python train.py --n_layer=12 --d_model=640 --n_kv_head=10 --d_mlp=1728 --norm="rmsnorm" --norm_place="pre" --rope_fraction=0.75 --attn_scale=0.125 --init_std_qkv=0.0273 --init_std_o=0.0 --init_std_down=0.0 --warmup_steps=200 --decay_fraction=1.0 --final_lr_fraction=0.0 --seq_len=2048
Each number is 128 + 24 x the weight over its row's rms, rounded and kept within 0 to 255. Layers, rows and columns count from 0. Numbers have three digits each. The size before them is the row's rms in percent of the matrix's.

# gate: layer 3 MLP gate, 1728x640, rms 0.0654, rows 1719-1727, columns 576-639
# up: layer 3 MLP up, 1728x640, rms 0.0661, rows 1719-1727, columns 576-639
# down: layer 3 MLP down (transposed), 1728x640, rms 0.0586, rows 1719-1727, columns 576-639
gate1719 094:071132124122092104161140161142076148147145118106148116071131111180123155151082149111144072135092101132126151073086124142151131191155102116120132131120105079146123113119139167149111132109113078
up1719 097:101102122132131117139175161142154131078148143101130155108067111115131157110155166162106113112148159143162113111144149158096132131156146125170111120121119066117132140141139120118129120116090096
down1719 099:094114102105103104086078163104118117157164137102138099105121113135108145129126124124136106137096121132164105121128141112120091114152125118138123099128177121123140165115128117154149142136085092
gate1720 104:148131130158108176147148144112079156154104099134143125147192165120149053138106155115122135122118127135126142133118084112194156112150125156144120108155149124128133130113131151086199162125131112
up1720 097:121151124119136170135152126119117116147119107155140115175182170106124100092094147148118113123121139142081154107167117106164125120116100125131142103151091072180095134128107153114129181132149106
down1720 094:127160126140087110130119125114116134176164128125098100122154111092128098101149152107112087144153146090081108135121106160125118108139117136152144179181134132171090176113115157167098216147116168
gate1721 096:134171150105123140097181144140115123160128109119085139125088150166145135100128121144108130148113123099137100164142077070131122139120131106083134122093150133113129136151171135131106138122127121
up1721 096:078150142102171148167149127112135148149127091140084149146174154112187120131137158109133127147136123142107147129142122117125108140148159106184118127117118175132143121139162133131136149124149110
down1721 102:122158113080109099146122099132113117158159130107134172131176134136132137139130139149112155126116149165092150121116083160116123141131157160112142148139127136104147069150122110123148161158142133
gate1722 104:123138102125117166130079103068123148117117113131119163104128103156092108116114119123114129155151120136125115120168119162137108095184109092157097141103143117091125116138100129144138134176098100
up1722 098:132135174114090080141118133108109129144119112108180113144101115160152073106123176121100170133102105121115147139074159133148102133089149104126124132114152157087134143122130187080114064140133156
down1722 102:167138162127125161112121139109100140125110162101173103089141141204107083117122112041131130120117129123116133133161119128142116140132112087140099135163159117110078141090127119161126170136131145
gate1723 094:119092152106166102144088116149107094113150091113161104180160108127125161162139174148104158115158120135086159137162092100152133107192089147124125113132132157119150083140131126136173108109151088
up1723 094:150173123144142126099141142071108095137150103113113116113129095125130140115163196134107161119135182137135125132161115136132133113146125178094135108181152129136114126124160161192102102062129115
down1723 102:133098125096101153082134093105115113133133131190115132117158110139132184120145135115108152165120141118107166139144116113130159139134092114137126141111143142155171162138126117137132132155085114
gate1724 101:075158127140135155110104104158112146146123131122116137107119161131125121114148097132153136081107121155111116105160137158171152156130143127203128101098093152131097170161106120125125072075107088
up1724 097:114127153123146088106103111134112153158102144118180138178148079129120111129131075145148136093134090161117134108140147111104125112130120106127153135105111156106121138158134118150147157108085118
down1724 101:128121113143133138129103101146084135114121113148169165153171117126095122125148120136121115151137135086095114142134121127115125107119144166142111119155144105088085128123121123162099136115138155
gate1725 099:071125159089147134169119145155100152170152144131129122152152114168174128092146102111145169134156103128162093142155102148120146090148097097122154101137151115134131148163147127137130158106174103
up1725 093:065167125140151139167106120117157207160167145127092139157116092103109133117143110115086155125128087100109126123140095167087162114112122142162130126109144150114123166127119108127108121125128100
down1725 101:084083140151097103143128130140127131124130118119125155101126103099065183119128181111143163115127150132134106125155117138154146096125126128108117150129121119129108113120112149136126159107148087
gate1726 103:161138139100147138089123147123113120158179071132089107144182139120114124147134119152145144116146155114154144157139136112126153124100131122136167128162135101129113131158171136126106157115133068
up1726 098:084139113104115123105123089157111160142145124161142109140163099101117098147123158099120148108150172166099157132101115106136162143132087123122165158160116128152081136103165122141133113080125109
down1726 101:146160154164111127128091128102099105119171101135088142095091123146146118174125131117138202110094090124147130093154131135162176120142163132105119112140126138106110176115095094137162113094135084
gate1727 090:126127178121162144137103144129102110147121094137071138149088149153145110115081130105128138121116136162110120174142148155132090093122113131115124106142095145128123107137123157130135146139103116
up1727 089:106110066106157112142103107101108139134164109116124128145152143099167096123111164165117147159109111089096141158101104127093156134154146114113146163125144099122105131121073098151127151107121168
down1727 092:109114099149137135116127124117138149150151121102142154116175134127133155133116132140125163145117169124092125115130149146122149164140115086106143118103105145127159124115178108096138151121111101